Weights of a small transformer language model.
Training: a variant of Muon for these matrices, 885M tokens, 3377 steps.
Each number is 128 + 32 x the weight over its row's rms, rounded and kept within 0 to 255. Layers, rows and columns count from 0. Numbers have three digits each. The size before them is the row's rms in percent of the matrix's.

# layer 4 MLP down (transposed), 1024x256, rms 0.0509, rows 501-550, columns 0-63
088:174132130069167124135127156207093154116179153127157166094142162087072102095114109106078096173125142174110099083143114136117155093106150168164112112143092144073059121089117112066086136142126070
105:153211147152159127134160148138118136168111084110094128193124167130089087189092183089128118110119100116141118160066121096149169098161134160120185102143154175122081157073143112128133123125076055
095:139143157110099158072100147177109114068155151165143130100175109171170102237142116130091157133112146167046128134083134152172128143103187163109130145123128181114091149041132107131178155153098134
101:164158126103100144164120073077089183152174096144092147111099158149112086164123138151155138182137097152070108114091128186142191086116130133129118171137154114154085126180115103093114176173196129
116:107100138109134081181111104125110157162152105100196046087148107124174147172176098132135186161121164143140164191082132151125141106217141152166084132102163101141108096107133116132166079119118116
094:142135163125127109122135087161157133143108181125107116062196180100090165106169062093159108078137100122143180090188118106107143162095130128176135150156136116116076126109137153203128144110092133
093:159127143109129116135112066103112129122135148124116118145093153071108127168104158048096142117143174134110078144143163110141058136219157110167161172131116166178148120185154084118153095173165150
088:120238115149109168083173089145098143122125143117127052179112145124097128170101152160158134157070089144135115136141114079097185137091156079134068121118163145096121149117106145138059105119123174
093:102116066143142097144112106098184106075120050108167110115145133147098147169126118126120099144114133099096149140121127212132113189120083119179155153132166070129142092141107118144132130109139088
095:080062148104084073088151084141112104140150132141120147148056122138164128140094048120131116112116111121195124143062212120131143094153077132185094113158151089157090152104167126146114152146131080
094:141128100119080073163104145118150132149081117107130166152149081114209115136145117139120130125105149125124125097171134133186178135087128183159147136107094121140202155106130140147156106107103150
112:062092133216130108051094098140084217172126108165124111165031131095154135152182207144175210111118133144142088067117073117123124137130155159131146159122127099143121115161160090132152164070103144
108:083158126121128135155130125130095126153159178146099100110174112117164156124149130107167122163089136157129139096133081156130129089172093174106131058127150113119154106162101129142148112131175149
106:182133191126133139110128075117104172141127116112159147136117131135130161070145083112149132151079108154130115147138188145130163102150196117107117126125150118114170124087175126078157176165106158
102:112126127116135125157123112116096127173119170109120159074154171082169168136143111128149150138109106129153139194087172098236115149119138156151096140162145115095108115109127092113144121083143046
092:100179161088155141101037145150111146128147141159137087149099080102101158099168129120156124132166105167075136086106131118127122126087068140102136162118093161132074122162119129173141081093112130
098:099166168130172175092130159101151152082064124114167131136085177121111118127115094148125140184082143158088128192151124148140151119142177149115164138112147084102093178137111142143145123111178116
094:105158121152111098058111096168147136123175104095172078111134138114125128165142142104097161170083145118192157133166137160108107155144132166065060160178080148163155128127129111104152121163122157
116:140116100086148144171026141116173072197188092139124178115119141123142153101097102155091154175133090124144139103204171133090092088105174088160113138103101112076124131090119079131079100147135126
093:154142127160137178135170119106148064100156080135123147093162160108106106174151146100108181189157123085085144130192157164115095105142106165081080117099109102119133100094109143193159155173098153
106:160170137101128168021101137105116170111102174127132225099119197080099123128142091068123126172132087155114150162153120120104121111102119136161078119134143132096142140108130201147119126154151132
093:186128071083180144175153137155118145161090152170171084132165111123182077145158085187169115147129116149122117116135105083112118094120171113148182107120078126084079112131164115176134102132079155
113:157123116139132130150150100186071112108098176130171135122104127110133087106134040084110128105155126113130080163096113156183087103136153132140104110167126145126069162140084088153054122175078093
095:088162177122127147087162080097122137123096108110170141088131078166115113189086067083154123122116169102096145127115107184162137138068111131157147102114155086118186180135078055150129133190101148
095:207092098144136159137092157176129098086123098140124078109239135135106120118122079078077081141195132089078119076155152113143155156165139127131130152099109156132129163089159114140151121105098104
135:109103113127108130218139101091113183092141064146107101149115079090132083144207139146111132120079094116163151117086132138121108117132149122064096181156085092088108107101111168120162101092157096
107:134100135133077135161107114137171162208136098178156138100133138183106184161105132123123115106073118083118127143135110156106172111127130106151080137149170133175170124142080187163140104158167179
094:085172139157138140129120094044130129147154151108152130093125131094131173114083209172192138156113142099117129158176122102095182140149171168107196105118148119146084126167114165106144090137108177
091:127146103139203126176092167143137112135111140121109121140126115100075088098103122155107118122103113095123133134203150137136094124149132141164172097167130113120177052148122116116140073122168147
095:135174110114106119075142141107155068106143128092097176164142117174119131151116117111103101131168171146074073079152119127160129084185098142129087106107093192130130147105156166170114129173158131
093:159126140119149120046121060120160172093187170116090160094119150115134165144161113151132195120180099133134150139085128132114168114071151076123150116194097143137127169131130148137102161113166123
107:083135108121108177094092150198096177067125138094109133153106136075200149099134143140170084158140189131148126152107149096063126114109222108126102098165131137105164072124108150105116123104113107
094:131165164185112119130087104097060141154096150154117123168100067078080140090145134177094133127140063104131141153121140091179082070128107153104129162184121161134137108168105042118105154147141154
096:179169149170095135130106092106110114135173114107097120134158128116161097148112087103157131185103087135100138073136134141125179134174151119105085148068122143073071116142151076132198086160110083
099:110129165115096145119090089162135078136151139122138153130125107198178117122132143127106126153075106080128103086133214108109127178112135117128128156076122157161102149176174152142119191139081156
097:160138065119063180098084143087123123125137132135137107150145132160053107082115125079092114132095172129163124160146159131114163143176150143150106073144183160166140123114078163147131119130095126
119:140172120119191115180141072077109117144147118109105168070133118080093131070122135109122114203143151118149090127082071121131122091122053098135116150149155103118160121103145159103154132094163143
098:159204136127160109071107115082144068126072093165097094143160139148123151110198148121143094066130147173166113130139162052153168153135057149127174138116138104173161133152164100100120100110113150
093:154215137155122115124101156098140119119124120030155100142172220159084116116137133089148169098127184145087085123113079112109156144176034099151113104154117155085158119065187122110114177147159133
100:143224122152140095097126095160132120092154092126078150161115127186138095120116167134031130115080121138130105134178094082195169177145094128166094140095148125166148146117122080072150117203130128
110:153125131133104107155121160112172182146131150167084170100169136153175094099111143084140118128183131148094101063127079108120113112106096115106150120089119129086069096104126096095183130120141144
093:135119087083080121146096166133096129097128151198203172158144157056114120165122060131134143112123151083178144154147217138123118138103089134151141059162101144088118156147109103125093144138137094
096:107106192098134132129156132163140170143122147128116115167097078129116156106179127127154127118107151180141112051116106072155130081142156096127116140128095088123162139115131117046122117184147148
092:133097152114119161119118100143195056206154200131161126094114146141091104129158072084120162123127093144124124207178128107110091089122145146122095147135100167114121145204139115148174094057123099
104:115145090145128162147057139131100122092128157143163168150072146076100159154171139187144059094118123133104088127111092172056181141150133140116114133167197120118133094120180118137126131141141142
107:135127086139154084193126142104127212171114142094161139200208139187146125060115122154113137120061121108155092127137161158083145120121129093159123151073107134136168118122135087117121123108172136
093:095174125095096138137110108140164155085122144138162163125144076107120137162112171077061163079179121140165119136073125125194188117115121138114103124134157123095102151121079123076113136178206089
091:146122171142098119127148067123120153159070173116075148120169151123120078144140114175142229104180105099113107112111097078162110173078111168094186103101163083144185127113181143136135158121162157
093:132145177131107107093114149108128138130118114095220126096171142181128159113128098125124127162163116136097154145114145182129121150118128102141194124130150077087054130150047120173118119138160147
089:153099108094093140174088155148091110102142135065125102177146136113201075141119101168137089139110144108084122112154083136136182152100146121127160162122094134127096133132133149127127060130174171
# layer 4 MLP up, 1024x256, rms 0.144, rows 502-551, columns 0-63
104:111086100087137093117137163118085150150164163177187143096115116158150171128185112082085134143160117127079184158189121130145093121047139160107149107127206183148114136130140145143120044181156056
101:150153033090159107111148157135094109134160101150114103119133149103158200128120156121160105130109081167124142111181094108133128134177145161141127117127139161125098123179103126121143138123183143
099:141161154064173128085068169097078148170102141139174192161156168107133121144148111147144094144120131190138117084096219137100135128111129061097122104152142069149100134125167128124125163113126120
105:119111170089124100124109077105101156187144132119167126117101136144106134120142163150151187175167129188074075076149168119098140079143095162162151144130098117155152215118121185137150182091143149
102:089088142148191134129156119137131114102151176124169160050077204160085156089128150126091189161094114134133180112166092111111098114086084098093165179149161128097065095121076118127103160154146099
100:121099062132157150128134163188088087132081094182140148192130107095086137133141123097126134135174202108096179108080118129128138154139083147153180098083164065131064132118091219097162136128139109
094:138126113111114116142165110079114117188112142105184056120143104116126140150092176101108159102111085128114148097114164084144121140112155077135120116101115098105042160111152140120187172111139114
095:161096138166152164097071102144097139127164143154133168109134125155129107134068130140139114100072097124156066107114140184156163072030153112102104130179160121121121141118087170148159127119148124
095:149101123163154073102076147134139159092076131183171082073148159114154137164119160100099078097041144113128090177127105106117148143103112145139166083085129144106102132160151066116093097150061116
096:076097123102098139150132196145087095165186161097117145146129076108150106090146133122182120099178104118116082155106138153139140122133138079133139123158073101137182080111155146118180121195141120
111:138095120134089114103079113097135122121089127139134128097162124108120161182166118138181090116119064167033163064135157111172164170092112125130110138112124137128101052122150102158132119041138145
104:131133137119131149150118130113123128183072114151076096100125140081164109103150157156144135162175073171078093107072080097125103135165129075159106123085129175177157092169143108164155117087104171
100:134123165201134115121121118148141198140233136130169150058211075150154151113122148140147048076121135082103119122155142156116127201093171097126119177131123153075127118159146109157114166123122114
094:166060106103110189162065154072144182095126163144096100069113155107159093139119107112112096132115118117102143171090131094085127128155106143111117144160114117140147074140131084117114157139126144
091:147109115098069102116162146138126090185149156137093155121115127096091104132168116164055141130128175131134132176192097154167097096166158114106116122086191152097154148154138107102145145123115120
098:132191116151115144086100127122149128112098106057096128139189100077073146141153134142187145139112107119149145067161171144102132072098109097102126188105164166113109119144151207161162096151161097
095:129160135133102144100084188113117112137105109097137108118112159097080135135096158172157089092036114117116129109155113140119145113150119112136098141181105147137078137147117089107140116107137105
112:159146111136130143095144123171138176079120098097124171164149164114152128101145159089148126148111163150133146126102146091104156135130085161133158132130080100128104096185139079136170090136136131
100:098156078153153128181088108092153198183099123083110055132129142142149061109137107188166081108146111155170109110078089107164160092115160149180138120128143107118146144172081140151122113151147121
107:141135127134136143135195168115130096123104141105176177124099140067075061161168123144098162197146106107110114095138133153033058096187169144125058118119103109176200195130120160132128137123131160
089:080144123166109103150132069176091141116120134091181110152098108125146131129117159146126133151160139162118125162130181109140110141166153101139105094163103118122081162120131155122128075101115152
112:119100159167170096174167126088109196145085158161132131197099103068142081110084146113116117142135164094151192140141115150162124113079109145146150131155152090179119135136141108102149152105147164
094:180061125113095124127109105138178122099161075157157149135174088113146119108149171127198145221170117112119136130117164126165101127121131117120129178116154178122146144126142030188160106136089146
102:110180071158114075120147108111183104139181126121144142106116078122122118151152160136103149160093131108107139075110194154122132143104114138090164091113052101111147129134141085121154215109135135
127:067070120120187140101151114161140117157167157108051162137075131118107139124143108121187159148177093095090178106085118151163141128141100120112138166106090145142114077114084086129143101111170103
105:071090106125127106142124117130100144138123109147099093126148130161124122083096159115117140120168128128156122168146161096128094036115128098152134183215082130188146138082105128162158120189120113
096:171116163156099101116163144141113162125163132121135088141140126104121123133105122135123154124149154073149064115117091125205118111111089095179111068131154133094111147134129189172142132161161149
097:100151138091158164157100118101177063131144151154087103111126145166131124160151085060080122120106135103108115125153130090126140128163193151127121153164082093134087101100089085064138188161139119
105:141143117116179177115125134154136075129124199050142212082076099039078130154163111118122162121103136142109164120114195108104122112135114166083138161134095111155136125194094147096171151110107137
096:157113158184197149125130142091148104168053090140180159129187053133152119127163134127169097085101119185185083100129108130158068094132085193124110151108105087137085119134181116110124163117168130
108:128113115116104122136151149125137159106089148121085255153125145121081162121127100150160117115139108047147171159184116143089120160088169087131143171101132085120117075093160055156191114126137102
096:138097126130098153119151049105085118079195031113123145157157158139151066171165075130136069132183147112140124116147117163113130140177166144099126152148124118109190175123143148091117161064125148
097:074168137105118148142171122163060146159134146125147186092152170162093205118154105091101069131136195118163096174103156197135093126108145128146142115088085112156127127147160143127127135110100150
104:136146181098101072145167173111113136184126109148147127128112160136110128106141127138121099127119057163123107179092136163111132186072077139170124122127087150160094202129103108102067150121133192
097:120157093157137119150155150123169089168099091126054171133151137080123121145139051081201112114130104123129168124149100081118108134121118162168160179147193135107164087158226095131131134108152140
122:185109129124129104114120122114132073185179135151146178121012134108109105129169094138071100130152117125114129154145064125152122166081084067075061184132134107178094106076114145100142122105115110
104:114137138160115110050167151086180163073126097166108147078110114156152154152113142142108128152130207141133148086124167160141174157156104118055137155123134153113064143152119142128114066187104117
090:116162137075120152155137122118177139149092115126117114039084149126165124123128114116074097162081131142185160161141074096156127147142124133101120168094109186098090106070141092114187135169109157
098:100169140123116149098131137137145143139107100112117128130086097102143167099163158198147140083117113159136134122155143150170150077171111122107115115151122176128118112125161124145189192212094103
109:159183185126118113139105100114116120164089139151141156121130183163159138073165087155048110122106097127096156063116112191130141070125098115130152196160040179168112149149138107158178107124126151
097:161130150152125105113121136126133151178135114176109116175176091130155154077177121107101140129101198177119042138115103157102129103129129137082109123152120158163159108169116146145080109110162126
089:112102080114164116133052127098096106144149079093081160073144123137111096148129063138175170195120172156108170108113133132129132089106157110129079162123148118110135182121106130109209192180141106
095:120131072151113117112127161133040199081146145146115110155201122059112163107119180116169136153129100104139158050097162107116132071161105098131129095106201110133174114092102185083151143120118117
101:089140109153114123104126129093154121110165099122123104128104109092179131163104114129116153104156146088124143087095153132161151081203118133109174150128087148137199152137141122096083086158119112
097:168124121093114159129123113138116124128123129161118118117095148084158153199126153122081060106129121148163118099115142069136157152136093145099162101133087179163085167096117126189154164142161152
093:145071119125165132091153152112155120115179111192136150095136100144168133103147078163110127110166110155102159098168102094101081083125142165122121081172144197097178184096170160111172172152087135
094:110117077101157109113113094155072116075126093103126139111103143088114170119140110151070127124143172087097137083168188136150099145130182063153219201146152144111082128128123226124093145101161140
103:131121074084091138147174111107162126144086113123112138112125114100148152097087119149184131086098100132148134154144151114146172178139058189134157197165079172165181125139164134107193113155110088
094:064143097174146106141144095106107160114151099177135121097090131193128064143126189117122078126079083173181104167131125158116113137094139150089113074136071100164133112158073074154141106165155091
094:145149178103091097068107184179141173111113116113134151143106171189089109088133146116152097136131184171103132169136116132146179095131160165127173129140086160085137146129115153137169141141114079